Weights of a small GPT-style language model, trained from scratch on English Wikipedia.
Training: a variant of Adam for these matrices, 122M tokens.
Each number is 128 + 24 x the weight over the matrix's rms, rounded and kept within 0 to 255. Layers, rows and columns count from 0. Numbers have three digits each.

# layer 2 attention query, 128x160, rms 0.11, rows 0-29,64-92, columns 0-159
123168123180140133151125113092087131136108148087154094145094080160125131112139148116185142132076160061096122165120144121155123164146138108079134139121111120155155159178141146141111144128142146160156144133124139114142130144140113112131118125107097098124142115188114122122158116129151132151134147134139163114146179174152167122146138118134116156093089173094133135096072055193174134086127166083122131136128119121155081115088118121147149121140117155132116104134138082134145133137098090
074093131094153091080137074133087160121083159150102132164087089120159166118123080156118103148096105138151132114122129162158106123159134112123161087092137166102158136169174128112074136087124090097094112113134109117157090170176118114081119151123154149140140095135162146122139141158162109153115115158135115098109159082116116042162066159154113153088081113102134124111099156096102072143095142142136074140098120120114110157102155179112172132152106085180127122115183079126153100104131120
114144132144165132136118136102103135125127100116120122107110100118137140097141150131151127099109161091117136133125123128173107147131147126120164131112131131129129167121143121123130127108140108131153133135115123134130139154145125128125105129098137103134159138156137145132137145126137129142103176132150148141118191150148114111123134098123116127095146134115125155140091121144171114126160146124130123130109121112117108124122133143162152147115132145119113120133114115133124150147112131
091083145102148107107123093130095131123096169182071153165095105143144154110116089158112093162135123099159153128114115140135100110128143114130146109067165173145106139132182151127127128113097080128112122133096113138142070110144139129115139124147176145150142129139146106086126162165138104151103132143143105104103136092130115057159072191154110156094075055142116137115131143074086054113108151165144089123119142149122116147152138149112196157149079106129168134078135088123134112130105166
162140138111130141161106126115119110131138123137100155111113073106130111113143154096159107112109122116142156101122104123139106158116117105142136124128172119097106132104123145141138113102101124152111104096120127133137148098122137180133128107114162115148113090141134140119122163137125145119096115155165138136141139118117108135077134112130131140104142145133131127128101143118124087131140139137134139145124126126122149131147118182158147138090129101129157112137115127174113137138106134
083091123108142098093157107119105156120095133152097142127084143123133165119129130164127091153112138117137117191121140148105145125119106139127129123092205149143116116145158128124115135148110143131141135127131122106110082166118135118123144108135192102117115140129120133140160147148134123130114195136161179102095116098135148051131127130138132121092071097104133146136117055104144115117090177147165110118101159134140103159146120115156180158122134116134138109083113095118085150106121133
110157123130169132144125106104092103149116147129095116154070077063129118039111118149163121108068146109120132113097130113143100176145124127132130125106145126141132093179137141103102126077157128124135130098136134109136113175132102154119105118115144109140137152139121140143120125123153141149099149116165121122128168109121108127140116135123154132081128156116151147125114152080101099105143149137124127141096126124127059128116132189127147126154129101144104123133141103123154119131111139
095114103068126115141122142138131117143094178140073159117111114123180148123128111136180085129135123112122170113120113161118124113133111102144117085090152148114079117152163137111138116114090110138101094105127108118156115109123106117115122118151156140127090082123136154105129152139166113100140116193129112123117125109157162098185162142140151141104096111112120127152145160100107120099151160157165118135108112144112123138122180107156141140136117095150127114137133083133137157160150186
140131135093138120159105074136124106153139135132125134132148125112102127158149139146112154124149080141128104130138119089112117113143075061133137112151096111128124127120126097109166139119101112123151114125131139153126173110117123130122085136207143132150120118136070118148127137130115120152111108172131164132149144129118125115085114093156155084111094162149121106102115126169136132115099125132113155099147126126127128088124154098127138140125152138131143126145156131116095080142120133
072111114106150090081104103114071112128146139145108141145083111103110177077137120166124117135124113073102133155094135135171120121122148121131142103089126153143123149141145125117138146141148103145139114137108117159118097173126113102157137129129113145140145130134117118121139104139130110128118116126134129150056152076150121078129127158145128117133095080151123159143111104125137113116111180180138117140123120115135093133130151117154180136138113113100110125104109130118134118152101128
157160138151100144140145160126135149106135105161143137135164151125109078125104133093124149125137164127118104122119123148122170112143132148138093155156104096093109111157107152138119116113122153108103137082121119134128153126126123158125130141136141150152147130138131148106114126124156121120108085126108101142150131144122111190118140145131124161205149194126135106094130129152118161155130118126128158105133138129132156123118116155134072101114128130102121110152089158106141131091132154
146122129133113149155138133064137065097179101148086168094165120131135115137128128128139109096105073110088167073110072117147124108144152090132118116111119102091071124099139136108143097134130124146119116150111090127141177094153091140181108112162135139115128062120102181164114157106128132103130153184141098127128090104104161116165172114152114125174178132169085144150122187122094097115152110175125173176136164143144154131146121153174096140109126133123103130149055153122133128126123191
107100108078139110100132094130124138140064160131068145165120091132125150152162088166129112133123116097154146133074125127075115181126114134129096136125133171148118110148163112098134147139138106170137081141115134140142098133114162117110112116150183130158085134149115104096165135120126135129149155135158126114094102124170134086083087135130139122087076109096143151113156110121108090112114175129124084129123144154122115130123158147128159151144112113132143137100134089146114090113129148
087169146117145097112162136108119124149148140134169131143140150143132143155122134178142163151077134122087099136084132150117126149116131137146101119122128133150170140151135136139114144090144117107137158128144111116126100161148092102120118127131147110079162146110150144143152096113140098145164150134142152114102108129106086121122152090149142103090152150109148158159160081158149135123108125115121155111140095138113117142133139140108136129201180113133112124176158093119123140122123100
112094165137135077110170120154126150119140123109156092135146135090147170120116161125103165152147142163155112161131151156164188145145109117127130141137144142160149149164152110100155144108108100093136120109174128111177118144115185117145116123134132106132126118141114134134128139137167138169131117109139176085142135126116108159126119124132133162107100137108135143161108143124180163140123153119164123085123110103106120158139135114108168146154151128139158141127145121124134146141130078
085191105159168149167093125128084085130158158093152102116123100111104110097173125114168135111080142116078143117150161110157126137142136124128115123137118110146124147104107155130116130104118140159111156120141097125110145175124108154069123139099084115128163109152105149123128118107134129121082120103124134153128156131111139176122151115117108136201173163093118136126093125150145164126104111159114170170165098143152120092105128143125134097169150096117112117152142123125162130160105083
116129116161105148136144123104108084116124106144105167096131106114109090137124111089138138095104136133143160096117078161138084127124140152110127093133084114079088117083151135107115125113122132153104121107092110117111188114159105131147114087119127124148118082099165142114094138128125111108145126158069089161120117127158124150112143118124101142179165112155108123162109140124117116165134112168121147129132157131168191134116114163172116123093116106126117128115036143150159154111127192
112144085117127128149089147138138106122124159120119122122127123114127141141106133172130100141142104115139180150132104128175115123120113106105128143081193146163126117103124134129102126101097111127120103154133122107124117140133122133152135127111151152109120114147132119118145138137129143132122095160157118108117147133116148092136122131134119143120138093150133121113137121080123101117123131129128080116131140099111126097136150141136119136110148143121140138126168133120134135129133165
117116106130125102123120146137106127165105179107116142156126134170163155101124131144119088154156085067109158130139127136116158142117094128091140155063193143187109120125136133154170126163103116144105100112114137127131107115072145131139112108139165154117132141159092119134149177144121112148132138146152144111115142121128165063134120163149137136062067106117124136118115122132136109102123168154141066123132121152122116097136135154151145129117116124116147123123145103110097115129121160
152112125149105141133175142129150119154162098142157145121179186166109125182133124118135125131132120161115137126150113109093131114127126131110104121139130155130111133161146116146138142160126128149118120184095136115097108125133101136132156125146091153106099102104138138145126082134090103091151152133127109088110083114130096137145140115134143129126161062128118116163169115146124155163149137123110130144159153126109165160132114116133129119172138161093134125077093151149141129089124111
080088154087144102112153112105121158127056113145105114122140104132123136154143094140141125169124175124137115159126191160089124162123114171124135124197128121114133116145160161097175185165138137181140121127144148127130100146105132125109149110130181098167112167152123137139156123154145152156135164098142119111092137104129091126107114125087119156131019156055163141096126096169112148125107182098147142147111122166147091140104112094110152151127110128142115106111146078116102102137126116
124151110172101150141113133121133104167127106134119132113136165159100067140158126134142130123142117139104174120149137114120128161114156146089120124142100097119108136082123150157127107119109099127110138140111102104105152114147115145106115123116156118114135092117131121123136141090113116080111123123078118147167110138096148147154168123114129141179182130113117118137103184123106144148149115147134157158162138149152178093115094182127091107152157126099113126164099163165143171145112154
121126164152118108107137126118107146105160087141139154106135137148130113093118145090110137114129136145098101089123133110188160098140140148158165117130085091107098152158103119134131135096153151102091150095129112149149136148137088123132120150124091102111169119144150164127121124133120123122123102152089123144113162088160133151131117112131106143148157177131090122167096162139140148139120097157154160130101102147115107146109126168142116094150131114125070113158137142090147145115121127
144124098104106158126110129126098102147103119160071155099099151159116139195092107095171094154128120125153137105115127088126103077119108126136142099130111131036104129085145144091137123184112116116115125124116104131094152150137119142160110096171134171117065118090132140115116108121135151097148123193113116120121091137146106112160133106152125124119123086151122113155166150117088112159105120157100127174108172172169153165112107113179125138098104128133088131098113088150136124120131153
104118138116153113121131109134140110158158147124166092164110128101157122064127148136136152124091146127142102145141146112149159158145145139136166129113104128208145133180106092127128108112109127134132126091151142144120093145106124152097104110112108085150137149133128122147120144138142128129122120140138139126132139119142095139127125136126156098088120162098107127156126119144172170104132144125138097094118108117122071124119112159115150119178124115136168130134133115145104105153135091
116134185108115112087167145120102108074163101177144141084166118129111142104130136079148148103134154131120129116116117113168134081141162157149111095125112122101110157161132122109156136133163138107110130108113111170137124110171100104108161157110072114109184117122152177127116081128140124138120116122086105125092139124158121162113132124134098117153129113138123104148094122136145158151138118138134161136127130150139120162151136127133144107138091116121106123133143139090151155146131121
158114129126134143123127136128153090120158106123146113115127133118118119147132139123149130065119126098147149109118085122124112121141154121129081097131126119139136124125128124132095102099119116156124103143110143141140097111149174146152103107114154109138114117148143116115106130129153148114115103159114116114174116153132146110141121129116145144110158111130125127145100130119127116136127118125108090121147134076101157098139152124155129124084128158122159152118086129121130121128137135
102117140103171080126135118144128102113133159105148093102138122117166188111117157149110148162116124126133122167121148142125151130164099089136093118133164154151163159140111110108131117134120136110145105125168138123175089115103173126122152129134158113126142124142112120131125124158165110179135106102192182098133110156100114117139127156137129128087096124152141121120142110134124125144116138126144108113112117103132097165166134107126161154140129132156158120103169111116119111117127105
076110140099171092069150092142079130131099151104186087129091061036159153095145118182135158121093178105115090194123155181139161178147156128124119106103103130154162120181106099124096153073161118112135143074186144129150065193121147103079143112105151070125177182170118132121144119135200155157161085142151145120151174124128153122131132159106140140116104166075172152128133119138137139150129148123162079116087094072122073158077142126123158123139125112171136108133152097120123102127132123
104173132117147108140121111129121129129116174127123107142124122098152150102165113149137104135119104133119157151130119112102125138140124115144119118118158145160114121139126125146101127126128126118141118133142115129116114133120111129087162155152126143117132118142087147115162131125142075125150138124156105088110121148134148110146109183137124128095063136134123126103106117143125140104135105106123105129124108121138085137139187120111154144150134135160136119123193116105104102133130108
157137157128112147118177128136108099134149125115140147126161134128127169087123136109108089124142082157139152169121108128131132106113162069128099140111147158130106175124130132085152102155116113086139160124119097145125169094108147114134129123139134117115082092131137135088114169102112106107107146128126099100125116115140163180115138121102122136156144073154097140110095177129183137155145133099121114131127160134133161139139135119163154124085119158110118107103092144135142169118128106
119142136122130123154115142109144126110137140150108143149141148166143135161115158141126107123130113159136163124116094135133086185122163144121112145121124108150123152111132112130108120117156139120126132131103128098137163137128109113142160115173160160116137140126103131119112165122108116150101140084126143145104123157123093130138121128118113100145121109156137129107165134123126127106169127165123130131178132126136110116129146100143109164138145156163146128120144095148129137134113105
100176104138137155149103128122114126169115191117129150174128113134135158102133124168148111125151054140128113163100110120157141115146152104129108182109143124195111146140165118117179122126101101108187117123101126151125158133095153155137108131100116121113107151135073083105160151114112102128115099127127124105124148099136164143166124137102106141156121105152147119138139165109131102138132127142145097134135158144152117144122135152120146127132113114146144108101132138152119150162093101
107121143114147121127121103105140113118131136107099111133131148151151106161098132121139130109123114096112125096101102118131133161134146121118124108106116137147157148142145124132127093137151130125124115135115116111159115122144105119157127134140132140125158129106125143153131103139119131129149169107165126111095119117121109088127111129141133103141115127109133136116156100118092115111154120163129127134133150120147103133127129134160134155168144156152092148127159106153107129083106155
117136149150110180157143142126147120125150153118132137147144119130139170125098141168139104130159103153149150168129110138166095129085156100153093154111111111189122153102147100126165124136139139108156100129073107128128123102115149123140151135120125124072130127130126098079117159121121142132115087135149125137142139126110135171172097149124104129160137095154131122143144177127158119113168147095115114114165157130117126127117148101141144155129127145129172133074146146180130132146108092
120103125135161124114089100120137159140118144099098128163094110141118142127144117160117139144151095103145108145115117114145146153140134127112135145105109160135113151130165115126126137159102136149140113128113139136143092118121143117131127123126144148121127162128127081136115126143115116133159112107121166100111160117106104107123093152129133138138110133109110128128121112106105077101117104156130105129116136105147100139116123110080153130161127136111134134113134122152132120143104121
112134140162104113168169128146100115124165147131133164142155154175167140141106137158104131114107120146106136110125125121147136111123121082123115118104153109165122183138147116121155105110129153098124161117117111158146135113126108121154124181129152140095134112122136151122149127131127098152093118169169115136122155123132149131136150142121122146132130118123134118114163140127152109153185157159141143097146130115119121147099144149158126125132140144157127134127153092146129162079130153
127124156120131128146123113101130109123139117125108132138122143126146110118109137124126125133108144151136140096135113115138124156105109146127147100114151161139106118105123122154127096165150129134116125131096116155149099139149094105138174123138138132136156140109144151125125116133121111121118153118155124117112127165105071087127103126159124104147110115132122148139148101101117170100172129125114140103138143133144120114131132123171154151159135165115137143115152114147129105101114113
108156090090181133131092143123140153141118153126159130115094113098113115076135152140143139153135070099141067140154183134134164143160119161146141151138101146148149122171107122083179121143118138153161118102150145103113128140096180129121148123131090117134128152189105090071115114112122149136122045057106155146086145105116152163115124120149107149115140153164107136126141163153133132106104116142146141142132100139152106148154103114112136134121165105131139119124118179104113117173134107
131103168122132097130115117105069121151142109182109161168130150127159141079133134157134131143120122082116142098114121112127129090129122140141183116103123128168105155155133133113124136147121154096097175109160111182105134149123107112165116108171165101118143128163091137145160106152152100097123099160142096129079140108182118079103123156169154113133087138112134151108096121155132116152105130166139161109075097146117079161128144163139172134129125117167128107080102049128110133106093154
119149128124122095154134108133094104081121117150141143115122162146116140099104120093112099106126159151128134149143139114136131141123122183149112142129137143131109115138129146100109132126116134144084146138126116122129145146117094149136142119124139116146118123135139166121131121120129082133097149138133123120119097119131142121119124123152145155138074141144130118125102094118139155179090128138117145124096116160113116110135111156143128121093128091124123133124111120102128153135137140
116109130153139154146135134125141111113124109111144125138114151135139144154101142132142094136117159153147140174140115110144111120099150103144133135132156142131111139124154119141122095145152106126122114122092112100125150116138135112132140138131119106105101112109154170100122131119119123087132158172128108112168105138123127166163133104113095130137160094149121106107132104129160142156180121101117141157138165134144152113113128124183122153083137182130087131102138202152142167107142132
110116133106134117131133118129132139157133146113094123140119089102142098130155134133125163155144127123121123127134145157097120142109075144132129116143129127182166117142125115109153151132145127142132110114143138096153116099110167084133147122151130105140126138152109110116151131136121121122145111095133153147114147125127122143112133136152136104092130131132130135126147130126133117101113161126135147120145128117122113133127132109104136134151180125133113130103138104100106130109119119
129144141119141083101118103143091177136132114128132143124124127086172122058108142124110154125120102061102076101093165138094183140161117131127167151127130114130132146147093143121108150113119140112134186084148124133109136142111127139140102129132126105141147162137111125150118108121164113119128106116143126157109162130157104120087152153158180146106129195130136154170109123167084118118093125168134126086109070130104098132116112179096122100170136081147155117168086062119100139126154128
118158108126144115145126140160112125132159195076165126119154086128131170112148155138148161150129094124126069149131150172119145130127115121117121161084126130204159122166107127107155105145116125120137159105148141118130161094109168137106138133096132101114148137175070118093124111127160139110131087097142170144125157094094177199166149120118129125125136169152146132136114179172143098072120155155169123107152106122134107148137105107087102104156152059126141112132150109142120147174163097
147117132137121108093147123110141136105151117124149114185091160126108132090141107147158082110088113151081148129113095149156125157132146112152123137095113098140108159143121154139112158143162131103088158124126121177106080156148104109129120111096139135135168128154128150175152119126165084101112119083134122167133131152130107090125144137145118098180124140074091145093086128141118111119119124130101129108117106115111057111123119163114176123156129139128120126169092103115139149122101144
124141119176093136206102130146099059126131142130095157098154161168104119176131125109114082134148139167147166094158128133148106112123150100133097120128153086131077125081151155136158113144085116113119139159085104125082164107122093159163166139113094179099096117107159147092146149133103098138111120207075135125131079126142156134137151109088092139157136075160141101138120143119142134129125111151104121116145145148150148144130137111159135131092114120106150127127131141167137145149112153
131128133129178138088130153114116132150122126083113088160112093136152118120075125125152150135118128116118074165072143147120158166115144146110143109121139129142124125172123097132143150149156112142145112093122161099144103139145128084144143124131087140107131154140169067137118072128134167101133145110163108136139153132121108115155111175175108120107153170137155137121159096135127136097156139141131106108140124102156112116118130104146130135142151150113130139086121151137130117114137118
125106149125165144095163142115140139152135145078130108148116073123169132108125136151109156150124112072090106171118142150085160142126099147090165109119154144127178142173112113124144150140176139123132092102167161119136122103095173088144133120149148086140156150175089119118132143143148149130125144087187167114139169103104129138132119142143159104074142173106152159117131107154132129099174185122144129139132140112114102127103133117096123147147158170169128130078124126133109102072135106
153112150147102146123142117145172133142132104165154131132156131138101114115209145124116116158144105157137200119185119122145093102119120112121092141174142133101151118090140134164127102143066139115162139164120108105085135106132155119099131124165159093149086097092093159165115168114106085114144141110074150121120083122142127165101143094057160124110134087166073135128063175116148124118101084104127137147150162149167177134156092126137136141134100121122144108121098138132102130127123070
110138103134130106150107085099093128141144135139132148144152121144096124113149080136109149135136119105123119109101147128120114119130101184129149107110100129166130117136114158111150136145125129142121129143113121172109124176101126145135093116121133138158106128169190130094132153127117118133135154136143134138098136140129111121128067130156120152136102149095129108094099125138118121108072147121109131129133106131118109111142123144096145110147142141092126144153135093138097127099116146
144133149159091150151100121138116092134149099122120150117166167173137121106131164112107104139125143151136129126143111132146134106111125108138123169149163112147088192096104122113140150130097098088122180144111097144111144129127109111156126124130104109104096097100107149137142145115098088075098139159068119105143091149159061122097146117109129147147139099135112134139094117136153136123130085092138165130130142148119148110164118129140123123145123127122123125125107093128122162123120113
153114158140070116119185163134132096083134109170149156146143177167128137148124111098135124108101169137111111143169102124146133131086153140128138139098130127101107103121161152157140083121142130116094103137115133149131126125146087127149152126138186122120150131114084196098136126122140140140142161159121125131163096140142162104091152089125122119178142098120135138153130124130147152180154098123119145124116128127112143135139126109146123151124087152111092128148118162111133137082122138
124082136170084162125104105109132076116169132126112114140150189199110169159098093138103062123144134168183168131139131102151072084091173126084132080111106116099108185060144129131152087151112115126156117144072099155097116104173143145159133167120095149115092101099178138097140188114087138165087103142091123115150137138108119148137088141081081143121138040146092090125148166112144126173118084104094083144154183123159185123120120140176139121073091160114132141114131150154159142136135130
129126127156129130116126149111187145150154110104144108128132117143144130149147158161138124164134115165118139135099133112139113129129126090094126132118114138120142150122105136139131122158134185090165163143139109120092122143142133098119133134130103091112152103137113129137120090139148127088143172125154129160127125148123133135143158117120141130104150120131097136105146146147137156104151127091117126120155119095122128125120126115132128127174140146121116120116100109128119106103143103
134114137151094148123139145126160087123135103160129137097132157138092111162148108110137133087113167174154171096139108092170130141135127125120074118121090137101108118066163125101163109117098082143131104153101120153153119129167123165109115094124111148124130095116181176151108110117120120099148147131104103125142119139143134115126139102124154140157141063119080089135129149093118132176106097114123101146132124120105163121128129159131159106110116130112127150148116120147128146113128173
128104123117155121161138137145145137111109106133119110116166105134124111158117144099129120134135136165119137146111109153140112132130109086123083104127176136108110095121145099131110128137147135178136138135124132102144113107153129102178172131156118124102118115096131136146138129123109145128156146166113118093150104152133122135118148106103105139122129103175114133158142095092130141097176147118142125132144162122150159130161148048156146150106116159122119141113136168109113139140119096
109096136105197094116163128156100164113086135128112102117087074095153123096087147125083160151140153093177083183138185166098136144136084126156157107114163179104202107180135095117115159105127135163147109100187160081173115128086194128147130129139163083141165197183091110130131124173164173156130093113183163102147150076143143157109096151157149129091083167116171147132168116097136123115141188149151139112102112146104095163109127110074141135131142124169129123086164133124070121128133108
091174137098184106134108128168095126140140175091136104177117063116160137093087147158167170117109098076102071176065148142117198170159117111160128122085136144205127120211086076121101173112146120152123148104158160132144115128075136139109111141123120119120194206153091070162166090132168124122101114138189106123094155148118114121134156176224128083126120191105164124100148087166137147089127158164151142085111089100122041133147169137123141133185156097142126139142116097127097129179131108
# layer 2 attention key, 64x160, rms 0.105, rows 0-28, columns 0-159
121129100151133120154105130132109113139119143097115132138106120139107119124149110121122105130146109119134141134139109124176137155129081119174152122127100147144128130101138113121128097126114138108130110138130128150135115105118112103127122107131090126133125130124141109100129128148095115134131151118133165132143117135132123119131111148131112122139128110113118102117140154137138120119116118159129126123112117098094119140114112147135153141135147135138140150116161132148119141144105136
146154084105114164146137146117134160103150110142138124095156137127158126142112146115129158148148132124139116125119154157094157081129138118136105103175137114105143112144100133131144121131143128139148135110143124117120118144113141139117150120125120109102101156150144159118149088118135165135153137164102085122151112120151121171110167106121129114133148158155151119143125118123102136131136130082143151146106123147151143140165122085138104122145136136106098102145116136119123081156159146
138108115134115142135163117124112095164140116117143118118114150145121125153132143123148104124114113106141117112142141120110122092131104129147129125165117109130142121123129138113113103145137150099143108122143136140132118124139126117160112121127113128123138114148131130112088114137140140145094126150111139129135145116151097126109130117131137116133138116135127099129116144152150149113115156093107122133152124124082116119125140143190138142150159172125139137105138113123146098109111127
147125132120088166113166139148149166127169084151150128094164111083121122163109140099104160136138132141119106116147162138103151108117130126126090137168125091097155104158089137139116120105147111148149149110147128121116177134138127141153134149119141132099103130139117141105132101115177177102149081185065123137138139132112129151116132091108125125116143178133175158152072132167137131141159105112117131112107121140135151127156112075135096106129137117115095089158109139110143104117172127
135154074097096155109135126115119127125143094111126117081147157119140159118104122085121121144172137161169134148077126133086140080093117140156088121125146128152148123151120114132126153195137140107124126116118097162116133098118167118145174142131101137095115114118149139104133091111146135088104142137079132125133088113165090118126105163130137123124124100198143138146125133119141174117114102097118107152125144125123117119179140088164112134124097129095097118142127147120115107136153127
126117114135095150118156152127135119136166090119148122114153130088112105121123124077151134113139100132101130106150115138111139143103135123113118149132131113112151135117097132147122124123117143138131121145141118147098162111141126114138127140114098142108132104123139155131134111123141139093146130099079128142165107134135130128120141131091124155137135169120151135142110149147131100103174112132119099134137128131112156095147116138137079102137110127100108103149116138147125100119143151
123118088106112148101142148115150169117126086129140108099133113118133105153130141085130115142132134160142118137112122117137131091141112103131097110156115120092159130176104132123111137162132137119128149129144126124083142127139143123133153152151116111082114106136120127090148080128168162081145120149055105142118122144178125149115134114110099128132142153142141142103096131150140148129127107091129146132075139150154143108137170083128107127094129159139075118134098152109130119114150095
093163120086161109090116109103096125129101067143106105108118125099140150062111108123118141148126150174135117138111128143067140139123092141120121103092165150111119146143103129092160181158166128136179176138178102170083082170137156115126148147134105116095147143145137121134161078097125098114098162098132117126065136137130102124111118156135138108139095167144141176126101101111129152131106117119150136159083107159144145129150131126106107111127113129144090114142125137104123106114124135
183096162137104163147131163115166148140152135144174115127130133132132122171130144122138125074141131099148124123127135126132108112128139138160105166194117102118141121123138138108090110100120128094113081134114177102111171115154117127141108132099100139147140105108135141111078141146149175134120066130106121139195117193123081152101149132094116125113166145126119080131140117183113129139160131102076116115152143137085134130114118120131115128122144136093154150113129156146122133105166109
135130146160126135146120127150128109143112152114168132123142118121124116141126147130143134119105140078095138122161113101095125150139119153139110157132110103137111103122119161131114108148135111124116129117161149067125157119100105148157128138134127101141150112149094155136107160140136124150144104152104146150160119106123132154134173125095151150094136135119119122140107108148128108130138156145127112137115136121128122128135124123143110120144132106127131144130152134121118150123164119
134118112114147113100142139128144130134127118118123119110109147129137119118111128142111115148154175133160151137125137123110115118114131120157147094135116146140140145127117129128118143160116101123120166123125135087122135147109139119123161100143119125150129129134148114103128103147133121110119145169103100115097122150167131122134124152134128129107114100130131140098164101112155181126101143102122160104133125133126112135105145136131158147124132153115113140110134115117081110150165113
167140113107104158124131138108110122102171098135128150106138148125145160151097127099097150107129114140159127110135130119090126100118127113127111114139143124129103114134107159132116136161160096123162146096120114121132135136116151159132166146161115087101133124112127130133099103120128112139115119136097166115129154107144105125095125139143137094111137125170145132151124111138141105150137123105120126150142122150146142135150114101113113108132139100134111101138122133090105118094139132
123123126112128132110122109153147109132102148127140119123131131135104148122140135113122087138147137106120144125103149119121124105148129156150114132120111122112120158137120152123139140118105113094133106168154131145090124116119133147167118116111114107155140111129116129139116138118137121112121115121130128123143114103114130111118147140107154122143113114134102137143099168158145124107106126149112116115097141145110130128112129128145128114125110131082123149101114109132109127148133129
103111119132125142142122110148134123158066172153101111163103115149119099123167113132158115149106146095105154121138136115133106145142121148134155119147099113127122133150141132136123117139092142146095126136145150097143144111108099130127125136111148127156149167189100117140121140141124152124117120113135094143155142145135137117118161132122135139129137138090130103117119125156146139093098142183148139118130138124138091102087135160110142143155148139139127123151142121123140139139124128
123135125154115129101114107093158105162159141100140115132121126127090117107193128111140116116098113095078127087125118113138129126169123122123149134131095077108146155116118171134122135127121155098145120157137143128141179093139129112133096114119125143154150140170134145131110116129164138118127136088123102171170144147130135126143121147083143144138167136110082087124129171163123131107115146111102116139126151117126106118090118153137101129137143143105131167121119135125158118117097131
129166125104134135106169129121107147130126139123130118095129142097159157111084141125115138155111157130149139121120127128124136121125113157118146123126148140130140116109121126121137114144139134112137132085156118100141140125117131118108162123129132098104135137111120151122118138139136121133123135129122116074088154119115108131153133140153149130082115129152138136149164111104138128154157143135150124148118136149126118167147161124133130126139128106183122125139146125095124123124134114
147132110093124125120159131111101142106146108133123150073123165125162140116097150091111132126133122118114100147137137131137144131116123125137144131124162131108129132143119147125123147155137138102122144088159114115116126128125133144159144140174120127101112079099102139157128101101135111124134143099122128139131163119141149136128138108147128109119092134189138151126110133159124129130168131092121148126120131158153135129151144121132132114110123128153108110124123119134139132108112116
107107143143115116165111124141107136122116134117131128147134105128110143125157127107136143102141132103130151112139126109149134129141133110127153146142134110099126170115139120119131121097109134132155086133115124124149117110146108175113090136105109121151132109113133130136102148123128136172154090117154149118153102119098134175125126129130108137113155126111111109151123167162125108128157107142125122126163113128145115143108090141125125127130146095106140109118160124167140130158118125
095143136141123136151114092113109104164113128119120113162136116115125121100168118132128135132122128107116152133098130130126149147150115128110112135121109096158110134101140118129133123099118141119145117140130108151159129113125146106111097115092137136138131132123135111133128156129130132119137118108132118126113145123091122138165118168083163129136127123099100111144124180113122122097107128168167104129133120134101136122109125160141123114134116108113157127159140116119145150153109131
111098103153139154127112115111142123138106151121108136159132097182139088136136122151146111160101115140111108163093147161116104159102129126150132137157106100172136101121146127146141132153124179132082119146087160137124129102118101091138104123095141151115134159128115119147138154127124175107112161155104113151181131133156124067126156096119124104121130172105166122106130100133145120132124176162126123124153129120156121068096119090110141158148116134167155137149129166123124146112116149
155136115112115129099150165117169131131110125105133147131158131133104104121112130156098121122094096142147152153124106181114123109134093111121115130080144151156105107131099159158130172109115131112140166128128124120104156116108169104126156113139183126126154137148123097144154092163139114103113149138161088081101117125181114089138105155128146130155081105115113114124143140088152146122105156091144097114130114121122126124127190134112120127129143133153147130092089091118087093114115111
112143149081114131119149104152108146117133119158100149140125096130124140112122116100124142113109119145129104123126161140131136141102127125143172125134133116126106113130148103108155159118130152156115113102132127144107135127139106119128134121140130130139128124131107127139118117104096160153125082123134139123134131106142126134129165089158103097138098152117158126126149101134119119159162137121147107135140144147154125133107133094100131139110128092165128098120118115167134133108101115
136172102104115137090145136111071116101145084109114116084154150065181148092106131115094137121159142141147138112123131108123143126098096133101135120103136144146139109111102132140119115152152063099154183078138087137126113141148153155132159142151113113125136094091118118139156088097126104080109137100143135116100173123134129123136084150162128165141139130166154174133131121116141118155150108117114153174101135121133147128164103129121110111110126096165097113115153148132132108117134102
144119146153113133127161152169122132097137123112106148164156123144134133110126133116135122097111079125102125132145084145135146128103134130116139169108166150160089143146140131150121145144146110137105134150114109144112107114117091100127135142118127118091145124126097159162137135105099131155123157126119145108092091082154141100105148127143086148140120134117140138135083089142162124138136135125135120131154108127163119107145148120134162141192109115111105114127125126110124167125138118
112129107120164099143108144102156169131081154140129106103116130159130116143153128148129112154090140152146078153130152149116152147150131097150163129132142153139114114145137134124155139135133180124128181133135161110108127118132131117131114101116165115125135156154130140131155112166131149141124197122124104123154117170127141127133173113109141087116102144102161145146157102120130132109113162121151142093121142147152106127126171101129142150118141176128118138121135090140107105136125145
163157106134117148152155145119149152122120121130140141122138154126172129124056157124081120139153145160132139098147146137148143127107170177140142133099144162105148139160113155153122114138158116116100134110128125122167148173092126145169149153160168111104113121133108139120120137129107123126106139137124150099113166128141091129137121151184119125126177100157145157147163082075148128150160142103106177139125116147097125124166161146150125137154146158146133132115120149131114118105151111
143127158162119129157127124130146117140132133148151117141114132173115132137127143100138127118140147124122132128132119105134124102149155151130144120142112108112139147129123140127100143109119151118116110141095162134129138151116118122153101138118127151161125141130169142122105134154142127145117104136111131141150133161118131164107122148113136133121140137134123095148135116141126167132136132128100128106142099133117123130101107108119131120133099116112164138131131130132117150143130113
086108104139131101113114104103149093151108147094173093148125128095114121133157128154121106157121123144122159129161109116145102110154140129117098135131117128155141139108101123150091116100110129105124128169129135133132124123119147119091105116094124127128148132170128125115106132156154143134129145114103111121125157142122108118160099136058157149127158111101077147094130147122156129123109130113143110126132124097073142099102159112129131105122161165124158147112114126128132105131164146
104142135142159098144080117112115120139088139132144112133129125109113095131156122123123148136134141121140137127133117112134119137170124141126145125138101130121124146126110118129137132117106110140137115128114128115147118127119135148125118106095135094150167148184151131123118140163167132130119141132151134122126136171062119129136086166100158146114145125109118139151151120108087111141113154165147137109115088106099104159113137135101112115127133135136153144120159096132122124140134172